config.yaml
d_mlp: 1536
qk_norm: false
parallel_block: false
init_std_qkv: 0.0375
lr: 0.00129
decay_fraction: 0.709
doc_mask: false
dataset: "wikipedia_en"
Each number is 128 + 32 x the weight over the matrix's rms, rounded and kept within 0 to 255. Layers, rows and columns count from 0. Numbers have three digits each.

# layer 10 attention key, 384x384, rms 0.053, rows 274-350, columns 336-383
122117165139061141104135080165115104165125165169193127139188122142096132108140098085137110176094103103168165149097168139137063134131140112114159
157084121116171132129118132136135129136127124188137121113097123139149126147130138163085115158103140150106095143096159130105123120104062130128073
154143127113093163103091165129135144109127128159120112115116097121156144126140131125143083180157147130098112137082119139145092129145157142136104
120135103117096143138127081117126135127102136098122117128147121116168128105144133109176139139135086136130171107124074189157119160142179164111120
112139167126150107134191104145146094166138103090134116143121100154112089139120120122080172098145124072149155164128165090098159125110097144136186
116129118134126067111128137122093155151099142146166109174157125130167164158145089135132132072083141106185191119100110130157114140142164125120094
200095110148137117117139154106186134138147108176140143102118126143113138149139093144106161148151145096140101131073174109099134090120102117113138
141177108109119121161174095085079129120219130109097089141160110155093160148088124109137120184115147113060096119103107168095171091150129125162108
134087144120148133127183115162141117142168079136143107136154142148153125148124078162107191120102154106123139138086124120137151110127130191125114
125144143109087172151098099052140142210114144118102140114119162112120086158187125132142129119075074119134125083117117133180091143083094164165160
140100086117145142108148165138123145135159150189099139072139129108137098168112106169101159105146153138117141195116141125134102100134026100153107
159134137074116161120134104086152094128136129149146104111170131135137114109151149177101159078114098115123107126123137093134125113147086123093134
132097162118122170097179121167124100129203113113143135136181119103128104123117095125114155116104122111102164161132143148171149157139127089107086
125115129104158085183127089095148144191166146142148119155111141175064158096120174133142114183171140118180143116099114197092126142141150124193128
140089100128140131163078130102147110129136144172124182090124141123150136118164103144122111127182162139121156127144129139080134124117115139151124
140102119124132131125131124114133115127125128188140143095119125116116125183150106154097125148145134141124108130105162124122134128114106112129113
153179127120126141160126118103098132147135141117140124113142114103163094165158064114109129124133126120144134142088144122118131105129056136151078
087095134099158131164140128146083104126130134145096145060109134113141116171160116156100123115145168167105149157100152142118113099112059116136058
063065205087111133123114118171134054116130157089135122141135144110068134149174128143133112065125148142158141145104109082117141097153145138105158
148100110151154124140106118114102126156118154202115117067123104130107114173133140153098117107142144122092110166123153119101136106130016107149090
111137102105139141162096123172111130120133144091100133125135124123081133086124142132164117149126146125134125172153112123138147134145126117136127
136121108110156153134121131124125152148125142169112137087130142140113101174136126128090119144149122134139124185109155119112116125135034140137091
118119101121154133125123147136125147144134131149124141085137131123109105141150123164084113109138133134104124194096160109123117099111053130136095
101107175114104159118153152119134109094141120127100106113169144114060106101103127177107138045103109080099131211177111070166151109150044127115150
122121113120114147099093142125075202070120087133105104106144168123106078170138160097084136084126145124121100170116155123138144106120055112120163
100142139139129130109139084103148121149124107080132113167145129121153146074144117118147147138123136074135141105128114131103139172143166155118148
140105126136136095168134151164122112141113095124131160095090161120160141164100104085126160101148185117166130138164140135100110128096112139167100
107174157155120120141121087098142106143151089131154111131107129168178144172117113151114146123117098133098078117133107134129141111128134100100124
099109124171115155137108154145163076162157165078157144179131136137123137101118100113178082101168152139139094105127107120116134136147144135108174
152172138122103107147151142135106145110086142095127128156122139109143155126112150074152136136109117094109110122126137153134121128145177115170152
116120172132156141145189079087124107128201145057095121161137102123070096121128099151177126112123108135096121107191086101150159171135165133131129
094132119148103094111164128104107133134167122069096096176163119142106175129119156145175107089126099093157161148165119117161140153159216137154165
137145119149127129141127114115119120150118116180111158080123109145152112165150138149079132130123134136117111128102161119120143104108068121122124
163111082121132151184079133153092132134130132143146137069138121110126101179131123139124146133137162109092076133133162093107138129108053100127094
104156151116104129118130109150161096109117122103127107186123125111126147074126124114146101132116120130137143085162108139131129161149214141113154
114092114111158105100090122121141129085148130106128185154133108120137154116085149194117133168099115125093111119132111124104127104097118114103123
058080112143178111119143128153088141156170111095087106183149102150163163140118081151116140080124177164182156158102151065134103164132164132096145
152142169121116137117133156070152111111131116138085118113113115115121120146116075138163117086110113147167109135151061145159136121129092145135140
159125146118110093100123147153118090124088074160137150054105093131125133145122154096158128156143109128098125067108138196144106097120180112168070
132168105200117132093135113116135119161137150173136105111180129150185151095113150156154131102137057094124120110114141115123085140149153102139153
108138162110124151134122127133139139117116126077124124168141130139109144087136164125165121128142110149119132111151108117139113157139194132111172
114139108121086120141169122151140094103164134106096122134126133134129144129086150097152165098152116112100127124139088120145121159137169103120161
125124115128157138180130139081111143157142125151106129100173146122104112162135109143102142115125147113113120109135152107130152101103086154171090
126072137126174134119133178162092153091133113148094140067106161101135109164134142162079150087138126171120138161124137145126126079143075091154096
137099119149167117124134106085116145149134123138121139107130131127125101145151100165082140128131155139125128150125172107088118134111056129105124
156163139132173120135107151137115177116099157166116134098080142112115119158124168117099124131130140124106103143127132102122130087119065136162073
176128124113097158138097214132147064090125155167102133072077116092115117109163129112107113086072097094145102192110117133093114111151140141096137
147097141124157037141118045123095147137126120146120199140164136110145139126127110073086123142135143085098106127166149068137216150121075052122125
106106165115193120101170115118167086098137110124115101157139110120158092135147081167110131144159115106206110155103134074104125117141077127106134
105072105144162135114171144117075165133145123083119169212121104175192172130161154136154054149140118211154148144179151119129112189072126142190142
123170183139155171094134151157140164045131163175091058131132108130099149080125136117164118116144085122172135192152116149093131070138157160097181
162120139104170135110141127139144076109101179112106099141153108107134159134092112120138119098128141142170089210089128104126146134138044124120142
115122071198108162106131159137141183149138126126135161117143145110155164142139137124176111170195150153094135120136087099114098132141141132137130
152147183123150121130077162152137176138163148088138148078103080194119039177140136173150087170095105102160133129091122139137106096094100152099119
109125085140138105123139099105090121146097096177128104122122110120178164112103148123164135144108123177112120120129127159139159162151189117150082
117073109171091116114120167099106092141189128097169142102128131122117065139096133196103170153109119117130121108100150101168100139141138138063127
133119149127110181058143141152119157112142144135117126218145095122128162113109111113090088143111117148128152184072090130134091109129044141113183
141185077136123168096183149100095099102089152138102080155062159112111130133111138146139139119103116179150155099107134122110170128087111165056146
107074164112124163123153153171109112143139139040079106150166087139105119172115126121156097132126162162118139190110107109137170146112107103104126
112100143089115110168095107168133094117100143151109087076143135117106117114100190112159137153060144147127132074144189128073050146145109142117107
128119150055174149151073142119137111098126142110112104115133103131123112149104164127122183135109125077145116127119122106082117150136101141116130
123165161129066171142115181152131090122127113175103175171157093145113122167100160161106165088088129154163095125146078153117207086074157135125141
134195113181082140176133130089085071143054124127164134065115150069129150082076122110168110176153113097136113071130151216181144133082193107064099
130089139107162112171103152161138153152139148204135141121148171134145133168151168166137162088120138099127108133104147118137140141163095171166148
113140124147160065144135214164148198114155121195116162150202156163093126097107146119129087106134120109140123117190137143128141112149195130123116
142092112201132152107112143108120161086170146091116148126143116169138142121198094102144081088099122118147147111143127154170156141137226140176117
140132136151137147123152135123128112111132150136100113137161135116099118107141120123137168136158112105144135150088110116122142136136079146082138
134132161134092130155106132111164122117130114160153159198096148150149114152101106138079066152059161145154126119164137150067114119085134140085135
118148090132102110120103148162104158128094116099161158102121163108098130161140155148136145116111118107078143068130146134146119126161182118150113
142113081145102106169187125086112140061106162147098168173108065154165143115136109122149076108092142136150116162139100197141179119074162149113139
117130119135116118123145149156101179103120156176139160125163152122091144165148215131153115157127141141116103088130083167162099134115183121147088
146074115122132083124145132101107132119077150099147092190147138145174164098099136136167085113116187138122151152143114155141153116053149166079120
144078109164093118110171190124206162115176107059117147191107167138104172109155111136110102160094120114094153095173120082087123139166227172113158
143156166135093125159125156144152125150170150145131114066184132150118161106114097061085114079118147089094082224126162179110194122175196125076136
127164091150091127131113157145100200134085092132129196098116145124103134179135155116151092142140122134086127040181124146156143127121195107169095
138091154127149114126114164098140122122187130021125112148112180148088114086136139136098128077156110126069121097128162088188155166112198116094167
116166173169140189063138122104117146161163128155117153105198129129125157156150125122118091104144096127171130166136196140096127069144146136162135
# layer 10 attention query, 384x384, rms 0.0554, rows 275-351, columns 336-383
128132116144148100148110127127141133108132071135136106116101122150146111132126134188139111131124125122099113126097138081145128158111123163095154
118109083158128163114107112136155126115148172146131153143078107096147161085124143152147117211136119142136114090119101112103112119140172165143100
163128125126089163136099134122085115115147162087108136142204118156083152109147146079163134094178160080139164175158105187126166131119144119110139
108107128118137123151173138180122127170068068105153176142154172125147120141162129151113182091163148130097143147151167106064148071118108127154103
102142109128164093098158174122149115116170139115146159130086106110145153127122138132121140157117172115151096094124152148111121137166146078172110
122125084121149100125190117113116101131133121127125068127110086140145131082106127158132117161105100130133051108123176094157116141146133152121119
165091169149182142103123128139131136090168099119160101145100091144097169105072127117120125166113117128153051144118153138148185146129144162123114
137138125134176103110188131157097087103115110125148125144144156148158145123091152104110115148134125118159056128123157150129183099123112119095109
156130129083098131133078061097138069104106118107120116138163098135090134145151132134119125063162120142108088143116075137170114128135144062127163
041100136150151112130107184080149134162168156138084121112184137139133126159186102150109130104116088149096125133117150105132123101129075097142079
118171143148091129132131099143089095126133152095146088151117171143097124142102173098083103070118159149193079114147164132163153065147098130113116
077161128151151124105172180117091139141147136118111148114127124122115135161104108140141140102105142147161102126104095146133155116134069040146124
188072095115115131178118105116094126099175129072154082165131067165147174179104093163137092137137177097112119142116158166181158167127133146089172
144126125147099126107102131141133130188131146120105132087222121154138066150138147092157087141150124121091184121163092140085146155087111152109078
085113118142121097130131146118118094121114104116150129109074174111124122137144106113122122132104090146129086074103074097116133142107126143148133
155152114133173125111127130104103114132093120087104116103182157079098083114134131109085152105165131100101157133107136109140103119098109126119116
125058178135128085122082175142104147197152106129125164111183127105175091149137173136119120126146141151078112133116111087090131118089091103153081
091106155137146109122122163139105102117147095131151125131158215138161131128141146091113129131084100134161134137094065121130137127132118124158162
099115136155133088157103088131133122134131104107123134090124128080113110136141133183134126132132112151083111133089145069144134107104089131104140
165132140150123119120082114130135133157140160099134121141137127103130117118116162102150125110132174137169152122153091129130148119180151141098110
116130092129143097141103132148132123123128129093123124092121150107093117161140126176133107128124131137082109150135129104178121116092082130129150
089142132119117086122120147138124151137128120095132096072155121083115106111150091163118109123106140132074128169121122068121132143127108127124136
088142126122138128091153118171129138127110101117107160115145138151089169151132158134098130075095122143096115169153145120094139118153074090131111
113149129105133143090133120109143162119140139139162166130107085141136132144170172117138092129137119159049144144141130122136133089106109110144127
135132151158100136076177140148121123133110149104121124143175165123122099102100132094124151089155160108131146142182140164069172142113145097135107
144078194129153092128136203137125131152075089145144196131117199104167090140134155116113178117135153130114098096119141145073138110075088154129094
107096168112129138145168107118181093066124078114151096151098158148102153083098121127125118144149104125139111086146090105153109103155148131106150
088107120118103119147136165144106105183112164120147144134156129126129144129157109101134156123127167140117189152135103135083130213118152104062127
141127159106133131128123155114104122115129133148156138117114162095088098136142148112115168154135122086179136128138152147106140133123135156136097
100178132168169109136120089104075084113110160120114122136108098152093200186126129153144135127111157164135118121192151163164129095175095095116098
165150124170147124117117115099101137125149143114111150134115118149085215122133153116146116084118147106158136140166149145148150151161134097118126
112136137120132127146120130121131118109130103098109105087081146093113098130147125171122105138141107126105104096114120073166135119086097131106165
091080148082120093121095125129204125165102111108141115071103156075133102165186111140144130129134103143066099077164112084127118179119106144057109
138116141114113165140175158140087139120124135150136161187145139162120143116113109087122163135132140134173176142144138173073122141136141123168119
102143092154139128125134069149151118088127126113129097124103098184138149128152171180169094173125117079127128106128141123106107160162141144102136
131125156177193093070147219090112119149124129152126149099163131157151178077157145112100133118125158134138106140122153133104098124140103127134148
101154122143166130153133091081139101127105112115143085132167126144125102119152119117126165075135077117137128156118076110150136092145135098118124
144055125076148130153100117096092140128131064144123086134111152144138126090120164111133123165088112120155109118122136116184140119108131151155135
136140106160100165129145083091144128106088157142091107135138148122114155068151141144090152127150147143146130157165176126115120092135124106148153
174151123143110146144093108111112113111141164129132115172132116116135161139114131117126121102117170153167157112129086151167115111180165135126142
142099136140150142124134127122126125098134146135129148142124144134118179100140138116132167132138168105132148134136133139137145103131107106132098
115102130085130095152113096104165110146118087087142082115127155107139144162115098149130145137136124129086090109132136126148162130109129149088123
061138131125158124115104086109154142106126115148172106124109121107150107163121130152144118150151095103139112097082122125145139092109132124193093
135134126129141108130138090110135130160086090114122089099140125120141106123149109162097111131139116119083111138134130093136142150092137129083145
124150104108142105140074091142172152100122098125129110105071113112162137145126139160136084152141087118100114109117112110162114088114157165121105
120167122049041105120121168157133094083079102138095146084185142124163147136117145096152194108180075108131134195140116144153127120137083108129172
182124126115088084152100126158099080125074131140115177114197124117122161130194113142118156140080151115160153112146129102179134157117143111110135
126121121228121102062190134148139150078188129128134079120115187113125065091178096122078118137097120120178116155103143116146167166147127117127152
081063112115108055151117139105173130181118147102135136095143093144153137183079174123166125100122116155102167157164105140097130163094107096124084
116176154156146147143130168145096035126136177143124100140128121137112168165133088096138151064112085134099169135119122109076185145235158142134145
140131151091149111144156135156133128116178152107096118089148100106147101150160112111123151070134147143134175174135114096139148107127120073101181
110112138118139144159140078073126129157138166161134184125171084127160176108132126126145108150161108133130109125125074127116117139111125126134103
131141151090200133129090126125148155072165145102155122144160153116129123150169099119151092130122167152123158149123133106166143138091161179086131
132133166092131131102115129121100128126109134192162091105102115141133148115129119138154150093132185144154130131147168094064113124131209138181160
173175064122103098160142129140122133183136101122122175141102134126125107127124134124113077106117128176073112140116117179121124142109151127089106
112125086163167121156152192171138145134158107134073126148055104171147128103136120105082061196116112156123136179079142136109112171130113085149141
122141134156117118159152114100135134159116166094143114108088137123162173128088137085085164096127056153102180077067103084094215095102107140166107
088025123107154146140158059137192156149130150089136158156174073119119060146092124060172191164127079148074162122062137155120148144131068055080172
196111182147095110162119127177152065118129115159149119121074105123114197125133138152144160076171136110128102113165139107089140177171147170098162
116107146128137098106056153149136131088133145075096108098059110131109129165129108119167164105124109160116113125119165164129144138130084173121154
137130175130171135157199118114150073152079179116115082161150126178201083181143176117109153151142088094073180123134089178106201111133101184102114
118100085098130130146103147128127107160075128165135139111143124129095151152074137131134190121141154135069137092155123192173139118118171107061129
157162179119142139127148105207116075128169109120157140154150130124140156105156144157103148144140171113145171102164111104099128154158127180148118
123138082161119101184141127193077204099123126148177160152076152125166137111105171099137106120101166128159141139125182129085131089189141179149124
113129133156151145128183148123073124079121099154141153131187187095127052145083137145194129136121128097176149108133083139098139105142120128137089
113124134139165120111128158093141127118141106093119093114195128096156085173085113102166150126169085109121123194087110115181089109156062082081155
140176074165093061202158128161152158078190183153114182175153120159119168172135150103058098105144148079145130121153164173148150100137115157093147
122150124103083170151124118143090155094190139173185162124115135123085133149113145099139092138116132125154100080103130122158132137097156153147121
130082149128169108119100162134122159087100176156102146116202092170136141107113164067110180145100103069127161095146164192151168157104077157116160
156132133074099114128130133101141228111137136205146195130170142115127152135138154119172106102133137141036162109152164130151118144083146133129088
100052119090062072173175157160144138169115145121111138143133147117175158168084144089167098126039161142108175087131137165152122125083082117094122
121071082158135146110141150162148175130132095108114148134123137144145103135055166102135125069073121157198101098187169166140133105114142127111131
091118109096159125114157115181130071095144144167083078162209138146109132149122134135071138087106152105150181162139147179147147093218128146054140
119127114129105187154120107115099161117100132196162160119097128147109089163135111090171089157147116125156105081114100185140113137096159137174089
139085085167150158128133123070134170143142137065132102128157097128123081134106142114177171132101063107133086118152173161165123153124115097136120
121177112141154075149095170097056165106199155165167105119181094178105153133188128170077123094138125097103119183106128125098153108191206133130133
122129045084152094144135107134168108109104179137125160162211118152174184159158120137106201065131076088131150175124068087146143096100109142138193
# layer 10 attention value, 384x384, rms 0.049, rows 256-319, columns 336-383
172139084153072114126141146177090110128115143107112180122110163136135115136123104124141179144086146132156150132078148155159125133146115056122113
040155147099101139101102100112129193134137171115143179118157094104145105099150137147083125131209161123117129123093137122102176202138107133147159
118123116134151116141137093120115144118109105113123097146107188132125127153129123122123125135117143109153095136077143128146108129140103111059104
081115139124154135099127148147054113133109186120092174134052154099127128161107131127093142107131144160105154120165131121118081121128137105109126
083112158104168079099129118161086164128118174102092129139135122108075108141105144137127110155128112115135151127148139113123097141136126129131133
109115182126198097130156131139149149122162121107133140137130126145173092134135126145132139151129120123121180153076155085098167099134136149177089
130170120156116139133141126176166111152144089081128095117137118142122116116172121164086111126126127121173120164102137121107097153126142171133143
080162123091132132121154121153112124161157166127088162123130099103115127131118085112142134135112172143091180141064148082074147160171141110111147
161115079066158140120134138098131146127138117136109098125096144131105105108094069130117139162092139083143100127157160125081182178111117158154116
200137087143158144130161108201167126169159108100158126095160129131173147151168136178099168150093115117156089141057122130089104131145139042159152
147122074135073169127120139149161106110107080161166115123172101119132125125126135134118126142079190118126122130073131136133122151086134120121143
092132156142160143120131145147124123122131111118112130100126154130140119135137181153096110086118080158171133135218127132112131102127118094151117
044147131129141160129111126161087153103075146123157121109138114099075172136132106146160086096169100136135189122129141137116114092131143116043121
084115137164176136136145122162116160138095062095110107161106157129128123171112172134122106116066142166113085114099136122107100130136114126095155
028169185133155100147102133105132098137107188137100097129134100143091122115086151140145056112173133109133096136176178133095080139173122152086126
144153123137173145133116114173163148148148138122138152113159096096172097073113167169116121122146093114116139140169145128143127169125131119136123
160142097114103135140130150079182091150149083183143072099160128151117098082105129096107147106138123101144152124108110143147126148118149120160115
115092118143125138122115135133084106064164139131090197150108154141122179160107151111153152092145150139125135094076130140141137091147137116111157
115116151150163115103125156172033118149074114114049134131064181143091130172089131121136134104126147133145095112169176116102076150140112152104140
068122112140128139138122111121078131151120150121148130137132156151109124176103163122086179099147086099115156118121128141152100135157134107121161
149118147121189140136146141119134147150122102106160065142100167116145159100132136143102115063165119104101113124123136110103113132147159098151104
073123138096117105115170133112160091118139082146102071145131180135102133157139155114163163137152137105143059112089088137149172166136130090180159
093106176123088108138130124097055153111090140131124129135133155133130105155163087130155136142162084124108185122134163114121116086101154165106104
086104157125133111142130096095163155167117149131137107136107139167162102101107140122130175130184126129127112145127138133118155101161114170112106
160142177118169143126147140150164105144121085136135053156143123138118125111167134155109107165129072133141067125119164133126121146095123145118094
134113133114094128126140106100113107096114129141140161111101170131113092137139073111113099134144141143169138124096124153121051137116144154049072
092099137139099131150146121156156100103124077082156110141184126129133144140162112144150162124119137134114123138083151133131151124106156116142155
062110135107095122111124145082185111110115183140117125135133132122102139103169146075168108124193140150097122115167104137146131080098121155096123
154114056107123160173098119065154125097188122171191133102105130139190152135092125124140144151138083076110092107094161110140139142105134137194104
130154137090085095141132121149126110151107095097099121135184104130089127097146064182138102160116119120152135138152134126100064160117137161134129
138141114178116115131107141117146125147092067131110085137203106137104157117141162095153143109122088171136115124124094118157143068093142096160100
188121096111127088131113154209066121173116121086069155126108143105131121133142080147120164151125133119145126135178150106105096133123125074151081
121112144157128104101133113086148131134121120119143139124150127127136141105093182128109139118085111130106084131175137099141175147147129160115121
104122145121122115109139121114159108093132140164160147128172102135142139103133136136165083138122086104126138141106107120160168078102123165118138
089110150126116122183154106103080156142103128141114135167100107199083140217142131108138172145098153158116098167100149166086095168119105152111158
121141107163139129128095129142087162165113101152098186123125136153121137145111121121122187079123148114113142124102153110105136136138119112114091
155115093091073135142123132076095124147169107116165166115145079129137119115117101154107119126112126145147129150100132170129111132127123153148122
143130141098138151092116152140186182121145171134124090147131130121143165112139156201071120123106121116093074117167118122142124090125114128154150
134147103122184157148116128091147116159135105114114123111136097111151122114144119124125134144096143106138149150188106105070119164111141122149037
178118109072126145125118145133109111112131102140113115120139119141113120095139076160126094165111116112164117118150133136134122134071126146136100
088138210121143107140132144141153120121117185091113129138167137109140170118192168116129143151147139135109104121151120127150175131129131148162176
127167182172146073105147115130094182117131165107151188118128111135145114139178102115166115151211129161117132125131109130130139057131130173116141
138130100182131124131111132155125147130165180152132136141125117080114152150128215137161125095123114146128163114182120113142159065118109073128151
153160099133169130128117130197105157137099142112117143113102133105164111124078110134118128098139138126148119140129139103118148127152119115146119
123116092135105144183121123069123151126147131119179115123117154123140132147087136126117119106133116122137134116220105144140129119106146108134099
152141108142084119125137137114104129149131152138121134118131109150110130123138061114120138111115079129115212154164138138142095100120135109130091
099128175142164141195155087113168130155207121126213115118143109149158101157148167171114112160142105158125123122079133142087099156124153125128078
152129114123160117134118123071139116109100135155142153161148099104145091144118163122083071113157140102137151100172146132116169109134138123066125
112150150138084125119165164127116096145143114138129128108127111129105138150144125118114135103124102150130172130133095115177120099142128081134141
170136047114124138140074108079095147176135094132184144109147141125136128103070090158042098090094133126138164124131142142109133118125139139109100
157130169068127095122132142117161133107155132113112078130160112138115119128142118166141105148108137133146108130098126120107143149114131118169147
108148140163102102133147134130147151132136151150107085128117130137139107108147131142092116127215090118122085120150148153122124126173150114117127
124100131115152152119078138152134111134090114122096105126116094135144196103121119110123084129163159113117081121100150140110135100184119078110137
105108188144171088119137145193063149179100151135114144140096147142136133181160133142106178112129104144121138121100145116109081085134134118120137
123099133125142137085131157205133132092115065139104172127100168115153133099125122133172142148092181126092119133111136099148197110091121130122141
092102102116090159145120127093085162142084121131119110174145148147126123176141138103101160104166096132108104099105132142149074088101150145104122
119157140151099142121167125165175134169122115129121139125148125136110150122166148128106174130116134132115145149119105159138099136153121081108129
121162132145090114124144127107143117108128085108200138129197129132163124136156118161127054142111135139133132169064118119114157110137109137124100
112116138150110133134133126112108126080090126128098132117146132143112145127079132113160130137128099139114172119140122136134111140125154114095158
109150139123171150119121134171125176139108129081121153148127148120149089111177096150069114112129136138155141164085142118094132143140136144106054
152140087115102132116098162128140136137153102133093132122125128104125162071117138122122133129124131109148097140140118111114146134084104178162100
062111095160132117118116131159110137068096159131137182134145115108156140135077111108122131113158171112132074136084152130117192150136145071094222
130117118166110138125152124138164090146104126131119129126091142142110137145095167122108140103122081146140120100103109152149119131158120101071140
054120082151135135144126147089128142080117116152148106153132164147127145180102092103155152121165152080097091137111133123094125156150139138128151
# layer 10 attention output (transposed), 384x384, rms 0.0501, rows 256-319, columns 336-383
104155141136108101100169157157191136100146155134149140129140124097175126128119122137145091095168103127122129127132094061090112162082138160131134
210077115145141141135139131134122117146174132091151131145143125121146140146131142146157109076074120104141155229155139103127095099110130150062124
101109125112129103086126181117097131097127139137122143126146100145164131082109113117148117198167171110120139096117110165093106150111138141160109
112139179127102086165096095186192156132126093129161114149121161131166108127161117132118101097104095173155146139141095173104173119099119141145139
110110147142119158155137157162174091148108118115150148135096135132163151137160107111107128064087084138115140194152170143110163112110130142131166
155145145124109144182073156106110127136160144077102123101140112154064179155085133128178120140139133114126169077094131176145140197137098101145100
108064091091128094106134138135118129167094170189114154124172142121143099172122104122148162077094118107075123130100127075130105132120113115125150
142085119116122104181144195177196118155132129054163156124124180125124146177135147105121077114092029140132113129128190105151133158103085107146130
122080135107110121172060147135086137121151135117124146100105162138094143141153185127134146140129131121103148110097109138170142170176140096107121
060143131090106134130143198091149147104098132186129175094186144119203055122069092120180112097142107122090105118102115064099105242128100141138162
131135092118134127129163147090118137105129179152097166133134129119130128116119135114151164135150127081134030131179095062140084144164172115120174
092132146145099126118139140154071112166114094186140105101169104114159123148115114185111100151105155146102160109096177173104158136166077144135126
115137148137124085112170109112102151144133086157165123086180127148150085119173122149116108101149131133143087211153189094112182071106054106130160
121147184121134130119129164118142125131111160156134143110132136125176112132133105105123127154131132143138097142147175124122185110135109119190112
148055115098109158113164144174160112166112116087104188182137140140158162113193122103105148094086102149115152173146145124115117128084119144125174
141115118114112163106143132139136124130100137149112103135151141115169120147147135150162132050104108148095147121165138119074119134135105132119127
114132065106136111106125099147129154145127164131097131119159125115128115142133114138160157110132143122124088106109089078131065146118155126100121
158140172139119108153137133138104155183134116112155115122103127108143111138110124060091122127149132144150127120138124108153170087086104142122094
099069193105126112119120151165134135122106115111158144153123147126158164119195107097088117167106131118132147153123124175128164113111194134185136
117165157157113095142143109164176134132098148166138134119119136117201103110144127088098126097126125185173099159138128147092138076065044153105112
117183098147123133097093114073148129099106113134118091085112105131108101096172131134133064166115136138142111134133100153135156133097128087103158
089167130128144139136076165118131167157137157113154144060081095136098123147084145108108132196084133172143115133136091152141101160153117091149140
106143134185143146122139130127126102166145086121146124130128137148095186140169138100107116086159118105152153143150140149151164130171095096137149
151129119122140123122067106079153106128135164137123133127139102121104157142142139105094111132105109127129133118119140162149102161096097110124138
076138137098108155105073141051104124139109109130099148101161119171082120100115100102203078149142134134099143111115146155103116181180142078193148
106168108165125122113122105137121131113194115186131087130145095129122144101104128153120114134180136114186160093147123154107156109121165124142120
118131110157130148114159186103128143174109131137115124094140112110117175131082140099112128138148087093140072108123143058148135137157123119121151
145177162139165096110099030097097156123153105136150108119099103121078113167100138156102123140111136155198107106134121107171126090141117096146116
141133113134123166110156158129111132133130152115069125158190108126146112099141147120118145168148163151135135148074111134095099132171129145075099
104073102153111166096167146119096094168160123154138147102141140141115157160150123135119099092117106113099164150119143101141151169185134085145184
122173154120155112125125106084117102103082139157104120071107112148106103171114125158131133159135146123109094116106145119154102151149104106144142
101086146101092120109130182153150132100124124144173141121099201131166121119140110120158086144104119127103143094109102169109156216133198131182161
145096150158144192124105084085130132128119116080131114149071115085139165128121108150164115162110125132132130101101109162136144073147140105164094
153160131168165157128099092065078119155146128114091101120110114150078159166096144105131187170149176109119131089161114160150092128181128107131107
119098126119108151128158187145157121143117158091113197097157137106135144095117135086086061095171079141151124167128201045133162172133162127072136
146092132090138168096147131144161134106107141098139107125138155097200122105161146112110122133142122136153110143116149146135159161090160153091143
120081058147107107115143138152134135158138137123114153099157143098135117123142111119098135124134134106085122135116141061118109155105183124048121
152109108154100124145133127112111105123086100144116133194120153145151087126149120143143140107099148137085133154139134155104132119129106162123144
124090078116112140178157169187164134119118136132124118134181152124125140147124113163151084050151090147111143124076187112105147152161080125104185
136089113119120129121107104093090131129160133132120140131115143161088171137116116150150138169143177104095149080105108150139132146178201132144128
145170171173157133116131116119147144145155099095166125131117087121092125159096129154132079104102089149131126156126154101123127093150101128147141
146135153178133157080111092077110086096166094087144102159114079150063164116104132135142106133153143085169146139179142177151134146101113135105116
126126176128114110150159149148109106139102084143158139122091175152151105131117140128122141129106125144137100153148135145127131132105069123125103
154074144101117113147128153142097092132137135149111160138114181150145124141163142138133149165095182134100158130146095188091125150100149146141113
135157146163100139117145132145073151144108111158094098142168131138155105107136123157131112130173155160150111130134116090138137106146074162084114
130135076145104142119158073143152089137079109152117097108180148093133104150137127143131097060172099149162124097116140081138137133125108126105170
102190121158092159118141184124155091133121157131134142142187110155135118115088088110182076092170048119140143116106171101096136185143042107110123
097114154098118123148115096093158121121166122095109157105141133146128139084155126139150145156167125123093132123137129129113086099111116128125111
119177126159136098110120119154188148124091135134143120127116133109137120153112136132110112134121131122146111125135146101115139120100077106137141
147071100104107122130124105128107156123140156164106104090144140116162072093174140136170160150146166119113121150145127134109104120108181158055083
096090091185125169155118177126140082138123111124141169152073128152056174159119127101156150141129097103097148131152101131162138162172151122137155
120171101127126132066112101086082088159064116160112098083117150117133097134148112135162136152118168141125130136086144188103091137112076128195160
154125154081131119100168096112158138125129145105122130127139123117117084119175126158144138095108070148093130168102105095104136102110150113122125
112145144124101121121151166130168097150067138117108147145127159129144124114133108082112113104120111139129110196141181134096139175091112131145149
117156160107153090127097119106114164104162157137139110119109123129112119185104164115137174130164147109114126076172050113135119146146134104151117
128174130162130091099179123120123121130102126150127113084151105117137130119095123105106137145145150142202092162148142101123159098138090130114107
111172123097134116121103123114173133138105135161152097073148141102175084125112092126144047119130084149135112121102153102097107155073083125151150
092108086174149168122136142116118136135136116122107136092144086117126136159106157134147162144183122125134167138129161111152103135140103127062156
132175133125131139100150110140154122127102089157149082122107103113135118130150145120091119114162116152148124088119105136117163097104109142173127
145123112150113111108122123104107118147136122193126115101188142147133078152121111144170093104135118107122171130138149145102136123108122136131171
148069111136152144133160099133118109153116144148120110169152125125126113164153138133140159132096134110095163141074080106134102125187171128108125
143141171123141107069144138126100113122180144140139104116140092130174116145140204072123179173171122077122158091158060136116093109112153178102086
128189171109139079119111086119102162120118111172149101105150140113147073128097114125098134174138157154164081113099131126126114102090095152129114
132092128102123138083142137108117148118107159094092119127162128124128150081150144076079112181147127151201097173100114107162126141136109162090127